Weights of a small GPT-style language model, trained from scratch on English Wikipedia: MLP 2880 GELU, learned positions.
Each number is 128 + 32 x the weight over its row's rms, rounded and kept within 0 to 255. Layers, rows and columns count from 0. Numbers have three digits each. The size before them is the row's rms in percent of the matrix's.

# layer 2 MLP down, 576x2880, rms 0.116, rows 334-525, columns 504-575
097:100155090084114186105101171178139149185120167143125162243097113084123118127177152082111139108131160101107143086186096157138164172071121121161164095123111183207149200172179179174116120096184120088121139141170115140111
098:142105170128085156165129118090213129118156187112129116161105160184104110152092184154145170095143136154160158125123111136105138181082064081192127169139119122079130097123145104128083116119137151121103131072087097154092
101:165122116099163153137118110107187148138123121095150157086137146118127113095074116108159137103120139165158125125124128081153146078125136033119136104109135122112118218104081137097081127146151086116194116123126180167188
098:134125133154165126149080108128114111143140137076069109126135170119067082189149174119086128158135157124137101143152215059181155141078174082088096159144167105062167102120115144140150196065115108151090106135119130090116
096:114157131093144081140142129154077145172170069156161135109167122099071137090138111076177181123147124157155135151124140153118180127112142088113124163087101092175116188155101087064147194102123121164139158113111121099166
098:120075098086167181111191127201174124128135098058136113102169150144118094133106109135073131154131146123152213122100109129140098182077146137129139112110094135143163142143126158127172087144160092133079118081104107122054
100:069126112070157144150139103149134138128117146141141145142200088148113137215035111121122128153078148121129123084145152081158147096144125176087070154163163104152126184141131042139255090176114093151114054197107114117128
101:130115094064127116158129115127083129106121140115106160107125063142168154146144165098162106114137126104088127123122149127105145142107073157161141131111232099163132180144132111145150126148094114108164149112152109106150
101:126183152107063156096134146103107120114169113090128095131132125120168140128158103107086093117079130064052145153060121125138177153085110134125087141186138138179124100148154108132096081110097115093132157097160067185134
098:095113110090114151193152146153119125127126098149106080123165166155095174074120138125117143153138152140164145127113203118175132137101127166161118145142131104140178118052161136150129245091148044196164196160122126113215
098:113055162113058048140122160109108128142154172174113089129114151150128091106139106107138126083155134132119055135135156105107148119057184117076142108156093134157136137150051137108102129125115073090093143153134090094138
102:100149133133097054112129156143142097168166113091126122100153157169124124216188079142165136137119059161139135168119148134119119091127168064169136146103205100066151116135145164155099185165125055106115107134092127169143
099:146091123098101150100162112109117137170131134150164107115165151143173099119124176136121021122098138120101062160223125091141136193104188167150132152103121097064132186092148109131142062134099103148133123160130150137169
100:147090154115111150085084202150114132107157184112120177106107140106090144072075142145129082126151058117101129150141081132135092124181121167141132130056102108071142123150125126123121128056179170108098186073185164120086
096:135159167109133144094113099104107151130122115133141092192106118136096116181082040099124118109077088152142114163185113134101109152106138141136125100100107093195087147150113148149074064255105107124166128098173188130115
100:170109192123183174117158163151084119167120107108050126194060103159182099083090174140127153190109082119088092101137111182101157116123172168080169095154041111090131079098151162110139141108144104117119096114078148150156
100:179128115101152104110101144072137152115083124110144131149095116145132149155149154129115124208140184106047128078162113141141124081135073169130143116140097140129164145108154129133132171143107133160148130105052134107108
100:116098163130120074138107091082139132041127139129137128073066148150188121159184144129165116150132068139147095179133121094215162164147150168147126158152178160131128155180089112102130094072107115060117151134123119125131
097:137163080206142136118123144093130094121154132181096078118172112100096087136080090095095121130133162117089112101102114171093161140175120060151127236200137156149106111117098141114102048128050117079108138106160099113169
102:128136128107095080179149136094106157128064113129166150125097099110153145096076106106150130103111148092196086139114175099157120123142151122124108092110153136138149113088122100114105128138096103122130081141152151145086
101:148118133107084157106112135096128154123102123128132106124079207113155163172089110152115122182157178122136099130132156159200131108181062100143128109137154174163107121128134109127036182174131135149149168085138115105153
103:185134165137141108125125158045127156107216124112143102143147147104096105154106023120126065166051105094058177103138131116137094140184126165153107100150155139107105118164119191130116161133155103097088177143109114108175
098:197100136115186145096130107137124144134115134127083101082088146100114227141112119163125111122127118148100154133128122122178161129153113189208150148130123123149097139118118072123125121107113126097161177135130116177157
104:070143130094207123122151098115111120054121129156124071100068145089118141173204106134107146159158104166106131119141101155140137112165122153113098116118128151115135124111097098108170110130148153136121133136110124157145
100:187136137143139143088126091162144114078109082113118085124106155117096133127146090139119071120182088136080103157146146129099113158120083135160106182112078116111143113121117200079176171175135115119108141154098118074205
098:108082196128135124122115141082117134126140095082130120145115120125165176101123075122124135158148151148151137117162167118063075141187132124151153181156238092085172163112154209122113144056067184191153203153162100104051
098:140107133115152094074135144085129082148173164130130079114137119117111159125097154185114097093132151159078146160051101124132160095163111174206155127141070136113060138140076126132100106106155166133119107078096040138131
099:139117149139113132104146126147110115131095143087072153096148072124174079131136089079139153140163144099090125104111075139132143131139144136148113176175078077133095108143079133163147133094157144111114109123121195157158
099:115175103108188139060071112165135129151114131106081152147154128111096126083139152181090132157157196155136142154133191142093108091168116186102122156145157157139160107060072148117177133095193108101157182126189144121146
103:144175144158168107152147185141141085127118133089096143191149145132148149094118082148155127119121124101172127153156147124067122123129136162074149115198130100084128134154128131127155159124125133128083131141174128184110
102:136116121106162175094147050141167104155181139176178114112138121181082161100115090153075103136094111162172148115138135120170093121143143062086076104122128162120163154118172162208068185181101133096163105125124125167182
099:120098124144150107148143147137116147127144124174101206150108137136196057133134146117169188075119198124116090102171111138145123133168178100175166169141184132144178130149101087128123152163152125226095110129159141146146
100:070130118110102130122189135132098128089112131156110128153181075097134132193062126111078175102229111095089120130089109150108117143167108171079066086189131163092203123121155167079118123101146097164119070113196088148022
101:122148102103116070124144200157189098118141177119128111153163119169139162196114144132117218052120111123115138121104187085163089116083066152192112189121109147146098155135124170151081064141166051179137102114152115109086
099:180088174125085088133137151115109163101103148132094136093144094132092197176144165156073172090111149128105135138121137098170161148154180173156132155067138158119128115192168157178182171103122164163117094064114092187098
098:121075148124090182138162115065091130094162100182120180222154146164144038112146161139153124155152064178104127154169095145116052105123170141129186117122090143127162112124083139130153109150150152089118140064098032098119
102:140110177084133097130120087098200178115164103103191149190157111119152151133045169180123115184153153132101121120129103124100070168139078171101092139106126135117128091172147106082191101113152112078091133164073077100086
100:172113107162169075101143080120147147102118111122190097129094124130126141154116123125144116127150158089112094109140109084154159105109181135124085175163099126141139168132136102112086103129113144139024128130161133097059
099:141133147141127100112121062083174082128096093160124149143144157155167115122045073185126137072132100108095134136118070154124092159123113126119057120150088172155134099111124153238160150079207133140086121114086129136179
101:159083100144096145094119113138143098103108134108108103100061124123175140191211145136129141110153144140172205155086081146068091093165154173115113155162144071137063139147163138150082093187169112172089157074100119111143
103:154102160104081147187108125128110095115173121138132125076150154123166129128076120150141071126136096067082116153166102120088102106110128078147184151161140173138157156153158109124138127098134087152050125152142113088109
100:104125124134161185095153133121154122086157105120155153179121100142108166166119087133128144124139128126133079136074190087135129107104140137134192137089060105182085103131153163190140148088108113137090141107110145182201
098:089053150153103133181164137155120135139114134095117112121071139154149114076131131130159153110102108130136126149104124165136075141157148141128113140127131106183208138173132082174171169141127103110143111147152156112105
101:148148166058135128170149064152110133144126186112118160143136125117136149160130142119145105125170054125115142119144167143162142153122149187122112152058115136136132069173133100109127141071123085123101106141145172131122
098:103119105164141119118088124147103124120132146160121171138092123129137172109114140120160083107110157088097106093146125092131109145075157141130079231110158134121100166093150174097136096156104176128150131090168134146182
102:130060150107124114129104161119139133118081189155145117142089162138083208136110136169182149130131115165091140173125117137161151112142097074155168172158125083134156154134116035101097163041189182171117101174080137124086
097:129158072118152123078113142184121116093188122124099141110107118170161157147144163220090157135116088104155158086134087161069141143120101139115103032143088162082151079145134107136175174184116132143103101129207139172082
098:149157077170147120193148135131113149164083181127159113142122112129105101172169158149140074183149098128160171159165144141106112081146164192140125110172114087097098051143148104145166167108085114168110144124133099107159
101:135137188128130095114143094138058114143143122162107154161101099141145132135206156126122182104145155094127117228106133114092119114141123121158125045154117200175125142151129168159131133122044164164125135070159061169080
099:129130120148099088068094115125176164112068142104121068186090143063152112108173136062164142159111191138098107143098079118130128097078186140164137067059143156122148081171116105100093148103156206160111139092076161067064
099:088134122097157152100156131095183132104177058141160133150081135166177085077089135061069097197173145165157202143156204129149129136093185138126178135144130126120104126179136139093106154139180137154167145147114103144093
105:133123110151088161126088094100178182172163130139103140103146112116164127146165179102097131140112111160119121113089126164101139150063144169093100139101140116145132151118139072131122182181147129139102133161118107219097
102:089107164183118153108144138144150131121130183140157166116148100125126157096104158097188063157101162161125132140034148112096127136101157107132149172183129147037147128089125138105097084150145161124121137112123128129116
099:203063135119113088159128144159118109126109093143136117112158122101112151106116138143100099144131078174137101134108050127131193145135153156067159133113127117049068097146190164080092149132137102091108098114079120129186
097:117171145136169121061098140122099197081086099134098165043064107094061168113172119125136181122150154124201173089185170145131125109165116161132191134094124149157121170164130117153102156184126153095142095156083172128107
098:109134118158164136061127159189146099158156137138143191095133103082134119111177117085193143122182167095130182125150125164097166141071068102129139149119160146147117145136063125159222102161113147153161131137082144159042
099:111145127099118097202126116091125139115091119121120099146105106173171151106109144133117189198182132134178137150131124087106152113137085106117112134141065138134118095091132105166133169105146128143163160130093098074099
097:113142145076096122140142158167103170152124138130131176132154148119085057088185130178136160149143116107148141163155050110173131197148087117144097088100146095147152121164063102184128126140152148172168109199131123201155
102:086162120146116136138101138134050137123126177135166108143138106142058153149097136125127130130121123182110139091077163044143173100135161061148122089146150147105168100110128105112128103128162118118058157112147161090128
099:105120129141125063155051169143154114153127120118173143142135140104182106153088091108150152091157118100096162043185161146142082067115089159150183093175139127118108166115094157095119093080159175114165096114100081118123
101:199136120139136170100098213086111070163121100131055133167089091139139115126183102089134154151153082104119158162085173107096100179184117151096133132104137115121091090128154163149082193148112105136181087081131148065180
099:174189154109084197145131124140157129137129117134172139063170081203138105123099140155137124134152118113120197113128125130088140108106106159143142125117173067059140123106153128172163129116127116170081142176142121138141
103:147105112090072144167182150114094131169101167126085095067148154121145184108131127132158146115134142177204149065115110182132187124135142127157131098167180095164089168104100087145084135123141126159126164113129142156116
100:107107119117094136116134147168105176145151105147112113198162100196175171126171105134061097102155126146170130071156116132124102099125084190195099113164098120100125118140114121147162143094129138150086121146097090097117
100:146116147121155158118075103141116054106142128134187103186092102164115176087135140085166171133120143055143090174082146077133103135102144128124095114124129152140185169131146128112152153128128121128172130121125116067155
101:129120150123082125103098088108129153081170083149156146156129124079054090098123162071120080084179102098130102140079172116164083098145160071150168163132104149154104116158088168167082110141118159118095128167165165131132
101:178112117155080120202153086090054085060099118115116149148195107116087079164138144128149041092127119128096148138173141123108083171169154086170149193155105179091144123140134099118119154128215097121080103105146131089098
100:111089119131167179167142131112066102108127133103212123174147105098182099184140158168120130159082063152103070149144160134161136193137107107140098066136153126115111089107149118108179136149153130132039119170112144150117
097:137175125174112134079123085097110168124092163123119099100111170153087102142105134145113176142120084101155138085122060126150146151140102068159151241158100117081127143159135189114120106105114133112138138109108085172140
098:203046149174152162099130117113151126127137130161083120098100132128163124112105097123062097141134120144173138137124119139116175087145171146126125118097110103131118063100144113089140169073121143120156133088151163091136
103:126130045141120200144118132139157131160083147162118111109157101082167138136146117139154179153095165092133191168108068130108157152133107136070139069073164094133143094095161208055109143114090122075158108099125103145163
102:150103125147189087146118102159173115106111159145185138151090162158082143107125105104142111108159100204113176152180194097117155132108159095127153072085096168145110156150129152099174117111146093090104118139145148128129
107:093087123104206125148146156096158159147130110115157037114131119140129134145129133119168149144156154111104085096109128137110176155116109142137169109125209165151112127129123169155133195076114169074168140114154167121145
100:099110114132113082098159133118158120146137077133058107162058129220098164121153070183102123139126081127086101131185168099187203117131090172107153098128152120188073114090146114116083092099104087177120133156169125140140
100:014190137155085184099101135126140109110124130151107190121193149121091116139150155119142128154141193125127097180189098150092098138093109142091101062090167171153050152186149136109164070130164134140123111123102195127079
097:165092107193178129117152143191090157143125121141066149156144155162146099127145104101124142112158156111147086113101145076170154129148087136115133210114174110088131159128131150068137169181130090106138138124110066187156
099:146099129152064128093153152088168146151171170137086181077140101115117215103131089170171119157055141119180117127060146138188078118109107109134133179127149116118165112123112160118095138082101110113142120127076139108113
101:117172141113058164166154139115102125099113165135127168099070126123125141084126130098127098171118122104172036110077108117077061103125125158130164095110095123147128132166147141110157092125112150100081104114144114164119
103:072094110206169089144124138155156079188083083120164119108168163175090180136114135105068082150158083085168167169137107088151118167096081129128161165150136132151136103115084183153123175094149139128113109135155092092208
099:150193120149124089118162144127140080121105110174140145143062137164136186145114120131139127137163103122210144126127115122157118116089165140069153214203103122112090126086161160136118082109097144116095114144121135116124
101:127136167159052092140192121134077140182141137105109082155144150211159157116114134156090117088106107150114155143120169091097142126117171189094128124171108140147157129121069093156099165108095115169161138091091112076095
101:178144149178086161106101128074077130163137168121133161092141106117132168121094142135083083096126121097106158138116058085147182137089170154118096105140147118176159137145099040119163125124108141132141154074084168145166
099:106101163135098133087135162164127131093126139165107144162155095121142148072065154150201114142114154135164120146136145105180122111135140068105110107167095186030184090142140183100081100148151128130186147144139129135084
099:135184127106173140100147114152125112217142105138080169149144109092082134115127192114168121138138179111151090158100123166145129126130117136153107114155106130133131175084167083074099119140075102095151103155063080187168
100:149083107182134179111111131066150083100150135091161161136158078079174164099136149134116122121120157157107112139143128140095155118089094052205124092145103155153144124149140140108102146142116135048108127100102169102139
100:102123191075098081083070120153088155108109122147127142105205137101165086086140172119117141097179127148131129146102154212151089129183096106071161058116126136132177127136157096087149136091135135096133104092140107074172
098:117191076112159138144115110112134189124140140111142110179148128124147137093118182164133065110093150116099139072110183121125146144109173132113146117139171152160108171146135058107102117132142150118098126117097106150105
099:110117220118105142164137137080097144100140125126136167133096141121106089143120164147154115139133158125112163144164106151146128118156134087117093178136182117088090165158113138127076058105073118127086165200077124075106
099:162080192145106071070132093152176124130117088112188115126061102125130060125091128110138135130158137096112142097182077158116089129182150169107145146154087122132089149105145139142145057120176131101154154191190105145094
099:132170094172140144170121102132129147169141102131156135070159058129149104151215119163156155110120139156156107158126098094087083105154122172113181114135136144171091138110172144151189168103180172117123167082120149119130
100:189134164137098120138111086157181078146089172131145127120113137154196133166110074157065179129093107122111165142115100127150153104131117202157130173113129150107103141139119149120108104102112155129167094110098160111118
099:107125178174152167098142130090129122052162128133110156151098121110139154158124100105164111135181164114146153137106167095125191112149173061145123131168108102126079078154122152069119121147112062202142154068127122128084
100:133100138184192125131103152111127114120127068111134111131113114116213135065104086109077078092108172169140065157128095176121095121135138142105164145167103095134102125105129073147087110107112048143151141126161089168168
099:075111116180165134086072119177124062147119127113087136132104176127104110189148126043077092138168169132125133067100103191115142136107148097136092130087088101118159140121178138158121156188121178112096161156061094075048
100:100083119145129166120127162204089106153097140099134172135066117163130133118188121116150118089126118175179168140094091080148117137144130141141123123093124083122122108063156175097047137070070145128147090153144159089146
102:146108158172121158154157056137138111148158117091120139134090133140074108079123088136101097139121153141085089095165092137124122190141091126176086205136155178076137100122115108134168152150171156115083150149116065091159
100:157150097081114108162115196087140103137093146145145107076139142094135140126130066194156053216087164133108102156196092173121124152125178137121118180163155117120096114133142148120129133176134081122111110126173134099101
101:080154138134145089122098134135152073112124081074096128176086082163103119093157093104154160139140100118169136102120125133090153102111154092122136081135115184155117128140090128131147085152094188136117163179102142148124
098:168137118076117144099123125196100103099176186191164137118172126127124128057153165113209118113135084123181152154167094110132110127071059137115104126113085136195140131152115119145159190155053173095178141128132149108195
103:148156065102086125128117124148109153133094133116116140105221082110143116103110152134179124121096132154122087168120151114149067101159102144089126153115131183125111190149148128101029132124095120101094105122119139171141
099:183101097150111131066086172148108111170117155181091145113108102208121083073147160147171051092118149122160099144074116098089136131098074164071164151182119102121152161129125096136076116151143108234177104096116070148102
101:125145099162202113115087171090177091107085135156133071139222168127133093142075160161126093107158105130103115110068170118074091125115087187134196077146130131102125166165151205112114129101135109139128136129124122136077
100:069155142200175159128165119176163165146080153091133131160163106120152134063183126164144135183074150117167148076133048139155088108138124086088190121140132173169118145123075124127207128111142104133124140151107071146167
099:134211176146108157127123135120113144177093171110081127139181086212121180110211127149141180115139206167160113149121137117055165135140153149039138157085116134115160074160157090112145116154140119112148204115116076213108
101:136166109158083137116115147116122137102131123143129171107096114157085133148126116113146146124159103121119149091116100104168144129104131149115126124121119126071158193166134143121144132134158105114107126134127149180148
099:030105114100121158126098154130141165180117092133067111106183161150118160158125182102137134078099175169151104129076098092131158147163158151122134140181099134069160159100107198105144080107162138094109075138081159119145
098:121133071138113120100138153121069153085096113173100167131170146167162111133075086088150133116088059122097114069134091156137113126181136128130128089174143113089140149115192150140106093049097133146112131137130148114066
101:096087080146111068161169118127099092098131114103120145124117145111157108091179121162127118108161112117164100130082136065091116160077109112055166144124106111135137197169145076168143181108132111123153117123180079055111
102:132116108150121097126102111128125097098040143138115150199103144183150070126128073150187130102135139201091134129086132129134141107159086155160065139136127147112121189125136165110155092174158127088172122131103121123069
100:153144092146100154071152156077159098074125148097156138163153162159166103192118146082146172130209152180112133092142146069110189156166100204228114165078097161173120094095118106095115140060140093092125132115145142058126
099:138125088141197125123115156125069125169103158120149131138088092130096103124094151137135139082160116154140133148084136156162137156111149162127117143148161115090064194091101115100136163111106147099145146173083188137154
099:127139116150128121145104099096132088152117171104132112123156119146147077177194147130161141064155082154124109160178173125150130147122135154152165119119175202147157112094116078138152139092119149120190061080050123106164
099:072189115068071143127130073218119089177142181174113150164160175172121081183111119168139161100135171159130110170130100147115101126166061182150081093079143102112071239135166108143101123060142152141105102162171140156116
095:143109128195101178168106115112207058124062096127135153091139179168163148149114078113131139179152135135141171120148165087096130072105124150171090138109116131085123129129171195105116112059099133172122112121103105120126
099:101170123101108116129102212156205135097148150146062164145169159159169140204118140192107152137060119148082147112174130096115140142151136201112112117105079143158146140113115100162117124153111100084125127127105155106141
099:097136112148131125132064124155110113076110133161092140171175121085149077139098154075171120181138129133038104083155151117154127102100122119134095137159176199136162091111100233138128111168132122146161157174083183091100
101:111138149187159110142143127142119129144022167157103147135123128194140075096160125138072084156129122108140144092069147174168149116112127178107137080175115115137148217137128059177189114152110128161131160136151087147162
099:129088126148153156134086100140120094112138115133142056139103126151122120127128084141148086134163109170112154150126133084142091131116091081127141133132011102158171144161114166213166168112128121160188132108125130028067
101:122124071100109091103170122098099126106180144131146153138142151081084120222158179147143102119118098079089150112167169114171136153111102195039115101117149131136147092084121098120129140090130149124065107111161054125112
100:092076094062118168138145069170146144095149163144138154173166109134087054156135142098117139066149106183129097125142182170101064130181225142073140146108106194136130114058141173048146131107182201111134115070122189135171
101:055104192113140129144039109179100138144165143126100107147164148102074120188113123164088124152174055105053151146151122109137110130052119124136114063122079122064101172093104081161136119163193167151119143110106116161142
099:139111066128156185188106090133156143126195160119082105075119100106106108085185145104112073090096111129087128139181126078150119125126228099091157041152083085170071135115170152160160065108143136110119147118139170219163
104:112077138142079127159156130138186068093156109108146105128108133097104125142113140163216104111153101149128135150157062142103063126137123103105141125153125122170157147128082145135080100151106157115066143193097113196169
100:121116108170062110135102111152080088139112120104088102175127101096133121081145144119156072131112127174077038168090084105095172114111109175128147143151154107129104180108109128174147098134162134147094191117123134086193
097:179112151129182182094134118154140123143092159137104128118152132111092144120150165119113112121094134111177143044101131137148136135124198133174111095139120126157169175106083107140116117138169102084161089123099133132051
096:066136122124148146137098064212142125144118156113160147161165140115107100186121030105114135112111184136112128141141055127132075134134142092141135142101068192145088088132130124128149143149140139129103107147173136145095
099:165117102137133127109141178161096131089127160128126072128092103145133087146152133087125155083160144152144135077139095113092142151159142205134116077098114150160130147136140094156126116143076129135178140114124184124068
099:105151092199078081124094102072134106169118160137065160120149113135173116109107101148086131118130120191148141123109164101127141089155149094158147142101127118112124141127090115110106073043112055178129158102101061082087
104:116128152148157138151085154148153132152110124113106122152118084116151174144105129091129080155155107089184144091175107143130166190093171109103105080205079119071192157095148111121141149102100101079112132125126111159103
100:171060112143124093148113190131098160126141129104144139085121162133095145145124123143162117143133155123099103112171197157161132128102142078115171114118143122163121124098214117085178132087100177168170199114092159123094
102:110129052147097094123142143159126116145046149141212146130096138174084122093098184098101118106142107151102126125168198145173129132156127139121167129118129158105163203155132088110103125159143071108131110113108087112164
096:132189165157175125060153158055089194124146101197077107143209107053141152153130064064108143145103172188110154103123183131111189132075138156103151156131156165157162090118168064085096080117150145132117129017138124133159
101:099157102129143125127137087143138101185116138129169058109123155143105132092061109125156123100129114134089095046163048137104163143110088138105149115098098152170099193095119099095146144114084182174131162157155156130139
097:146150094111072151159174088145120119122154111109131079069167109161101104095113166147157129159082122145207152129158107171138084170052125191113137092153101101121093095117117102128138128111128118157152132099195162130117
102:196057083163131112132119152142154126159141168163156138109180077169194121191128128091114174128170163144083096078199201089096185124099125134170123047113112114138159119104173105119105087121135111134170103141092184056059
105:149116091142137176101063118153118086070181110148089066193117156112144167160185112121178153065156126168145137157124118102106133158119133104139124140149130139122168087147069108185161145091132158182115108190121206169147
103:130119158157131143175095142151110157134082165100082080057121118133122097131085119131157066187113145144104143139110096047106102127180113154172140104141106096138078083133089140148092112081117150116147100126173140155176
100:123161119166194187137157139138118086135128122186160145167058124148110095112090069130102140080143154093097179114107160145108153160136082132078089201202119157100131203144149110136156122161162066119117126112133105131152
098:049107115160140083138185150143081126150129122146138155044146174122058094116090155091189123133099176090090113181115151082130083114135127127126105115097133096183142141113151097158118094103103141180124159107154210163148
100:117154160174103109136149145103127115140149072142110055069152080095122160138156118152141212120119115137167148162145144125102177125065128103157122090170126126098167140107200155155174117095136127070148182134081086079086
100:085106126112137112101180130106184113095167065171191092173104146093148124086111143124179101106107097127142092134123128113112123121090124105116133183163152174123161148147113096125136180088116110106099160154104115163076
102:149134077175140100173076090093132136164155124087077101100111151127131160121102074090121122134143101123105092079106131154154096078128149093156059125096124109182073181156174205091121169137158120117141096131186157105093
096:091155191059094156138164141134115136133198093135179151106143067123104089169123087133149082160118144153133127182145130154109131149114087130127070032145148170120107183200192163149123097133110095142063166195084161121054
099:106159147083130144130174153165152145113144104084106101112197161159144090093190177143110146152199143119097118193045085139109119071159154099086164178130168147137176142137110128136130181189112146135126166150172091186101
101:147170114107128178054134130132183133095107134145093130164104155152129139103181102126127126127142071096144171177151121073137151092124147116125127178105167068171119112131121172096179173120139111164132138085047204157124
100:074138142147124157123153109110155086167130110190166135174083114118156120194141100132116154095199104151074136139144138174119082139131075064133187099081055118190103152122089090125162140147163182145174144110122108068136
098:119129104137063103187120074140079203139108109152115119140081110132153138116181173149151082091101195141120072081151141127174112135117135063114125030133154168111110160151129127166151155124153108141158146104144177113128
102:099163133034131148101135107146205123178102101088162094163144100152169117239156135127162160153127141159157156087192149170148134113188119096179142197136065123170107102088130156141105087083126121095126132109103118094106
102:095182088147108151094137165094111170153064126113164114102160171131103086049055189132137129139161153098116071107103157157156094193155140133182122167149172189139155142141106084121107216134103093122144138140151103095146
099:089136091147103162151153120122155099141142149075147160096125127142173095125177073165117172101153147187130136136092104119083155129109138184131155174104120138079066106129102125097102142101086118135168100216149097148112
099:136085097133163093106133092104159117104139105119085132131120119150099139103180138167095147098127142126127123159148129123121104103112155132126110157087136149160181115135161133171173166128131125144038071149071130095165
097:169110100172145165109154138113119106134117105082106103060109130083126165169144165106146147191102153141106130138209153164146142135135086140140115090125115133157135124119192093176069142207119101125119199102143123141072
102:160161102164147133113116129092151130171141053059135108093117144091149097153149136144080041085124152121127157113180096134105166153163147194134093056122071108164133131116137117158128166162162087147135125129144149137084
104:089052124114127090134149231121154114137167098132086127136149140159135133092133085160085160112079147136122114153103141124103124108157127145081139179144114105112077128172061135090118116112081093109131127139087081102179
100:179090170136170175139158136122142103122127133159095130101104130158072172086062120123051134105084128110166150092110131074133113139026108175097119153141131092158119122152107111090073120166131150150140157193115059119123
101:133076140077147134099076099111158099102148071153174109135076131143110103123065117148182059127120124123139112089163145195147079111198088079179101059077105134145074131112118095138064098217150191108090138116177128092190
099:149136149148129168099120128126136152118115163104109124113107135136048079127116090122157065101129127093064144143089147146154129138134097081123140179171130153132152159132103149089174187082160143089139158133071129096167
101:025078105150154127133116123116160122121085031091102128102142115141131085132119061165126134124128096171125186180088149098123118111139137151120130153124119067109034102086144092172086148170112091123125157153102072152180
107:094204129176124206170148090070111118161165183161132063139113112076073114122127118121128121086075167094151171126122136077132074133085201178075124155137101116175111207096145103105184156103135096098126060139128107126171
100:142122093169128081137124130137150168065110137171116084111120155079147126158142152075136116112097128087131125148159185063099135120093164139139123091131230123087167144104137078139123172138111091091159112119177202133075
104:145092097126063147148142098105153161158142204096154099084139082184102120093121096133122102122158083090142096124078170119115132127070109098142152094198076080123090088078099109176122127105114114101163158102065114101089
100:162138183119103063119171131154133134123163140110180125049153164172147134140147136202130143118161152148133113092111114146160160180143116142104059176173165127173226054108166154156084162059126167095140118128067130123078
099:121137119136154117131122136082092105104108069146097098121094117174087119097154098097149133166166080152156136216180128211059163132131178193137114108123112155114119074124133118099071142146129086155106110132108135132115
100:134187149113121146082063148108149081151092134124102118145179142097109175192145103126108155119135090173139122124135101123157159103108132111189111137145112136147164101118203098117132075090143069111118110110062140151125
098:137132065137152093102152106096173135156174123115062104103093088111121132047142174125115138189159138150128135155109159112156163132123185145127119110160152203197132176173084150123154197164114148080111126173131139128182
103:206081158148116117097104124166121125123130076084080139170129104180102148137129126086153183083144098154119125154143095081141114128133079211106101152109073082125108123139102060159078132173125156131080087093051149138119
101:183149160106122133167096113165077123169118128111191177141151143120084175048135129138140151108150051147113135086110109136134116073192115166140155156141147168105115164144149186127135102133124142160155118117126199095162
100:149103135136114131186097116097166112150086212120142161156153147165172084154120099098127118104082125128078148137198117183184129096137104159146176152089109146115137098104209173136097045093135102068080141058087121116130
098:140146108114142129134182130075120110146124131134122093114150111110055169209159178088114115121143177152141034143166172144075192172152166138057145157152162178077144168116140102177147139151068105115156117146078115118103
101:138144083091162108180133108121131144143139118150145118080136130123117127123179127129098135090179169140101104129089109089116129103108111141150122112174140150165118121115129100173092193172152151131148158098176126110162
100:167092130150095136101120116162110069110176103129088120147115115131119129104106166074120202161075101165122108164146134102128148149108108141144127189102174112153142081143123134161094136087086161159169118123108086088097
101:132116110188129132126145093119144126140124158130182103131123136126153142217098172067136125138115148130120125131126179144134136142118173127130159106099110126127131115104124104142172169148134139127128075082126109120137
098:118161138137115107150159074094116074140124168069087133106114131163089108096085087159122104104138092131067146158187170136114071074133117113124110127205127098167065117165146138118202159095097170149127112104135163103183
099:106189121145162084153107113120186154102145173170170072134105132079153127165148108122117123164079159135155172158111138122106073175146105154130120094149152071192144173129158086161138156121075144126165107159123140123145
100:054096166104144075169095128176118164132129123097156200096110122118181050157140181150176165137142173122081147153120162095152143174157163122088112114141178164121111133142135141122124059081132188105127086154147134138121
109:173086096126172182125046129151112108154133123115102165143106097146153116083152089126158125126078139123161103116178134153132092167153169115125182087155198160131170129166124136133098141135138133066163078090158144134090
101:143153112086101083109110129122160148099127094147139087101060098122075139156139149202184094145173120153135111083133142151067129131125112077098164099125096117122093148146117107083140074110115094237095145212162064119151
101:160097079131135105161090129112097107084093118126124128153082090127109139083097166152174153090090124114087113127069132122128070136138157182131089140087168115079107115121134060110074169118190144130100146141109112085097
100:158077105138110091116129097133161109133158080132124149116153193088140124199116133137104096062130116094122118181086111084145102128107142136061139079174121165180133145136140134123114126163125134115130129082071138100106
101:171165126109099095116138119169118108092128185137134115109149129153150113129134107107112155131137089155084082095113135123145163129174161157097099131129178100146157136133112143125132139135090163174094096100065130140148
099:143076146106141070145160038138122170041175123177070098096158125138087135125086113060169173112121182157102136161128146141178190108188167144148088192152173207163130187126146110095225129091123165145106064127072138153150
099:135156180108176189110120198173152084132098186132116125045109109130107155072113183141112136097140174200105138105106176165141102134133134133179147146116068115147166112140108150135082190059128130139130159104154120116062
098:098122134105130073141094119119145099171151083089151075184170093146149100141144118071136125147147082134123086154093123140103139154103100085095161150163155149110134110114169113161157138108127117138086140071133171111142
101:162089138106154139120044094162044098141113054103125139169102108139101152135150107125083122132185122142162160129121095123117103092100126105144137150147185112153095125175214178104062098134096143103124133162184185176100
102:133140112158149148163101139145090153066164161123158106127143139129117134097089166132151110097109108160093096171075153097159133153168122115177097027154197108049153145094198159137149187099182214106133169107135151148110
101:073152132118084135154130167055150087138154095096108097116176125096128152192099177203189131128137142139132130093114123129097096150137131076116127052136110136131177099100069066129145135152101141144108149142109150112150
099:139095166091145137156151151155089159130050126093089138087150061095159131116169136194109157155115130160050089159095130112107148109108171146168124211121105138104179128168123089154148123103103174070099092122054125163116
097:055129108100129157126159120120128107148158129135146177126155108120141154136102204160111157070099142139124137152110155164147148132190081182163157084102079077140155112092081182119143109038145133162117132110102115084071
101:113123161088189136070111198188142135119112125122143141161169171130155119145150035135137079121075136160179104107164150112139087056085105164154112143155090131165181078155110188139188149128126111071135099134111169138133
100:081143149107127180142176070107144120120189132144095160125180092100067098153140092109111212156104099067127151098189139117105210102075168137142140191118120110084133135161121164113115034123112149136136084132073086147152
101:161073135176138159092120097174111139129160088095123101044168190097116120095133169034147185110093095095206122113168129114162122122131104117100187171125155160086152138166166129124153027124139150121121187098162175100095
100:127170141151112088125083124126128095150103117121086087146141146111173110184058111097119116114082132093117107128144073185075123114137117115067079143147117133199155156116127083121163113131114146125103171146124110100194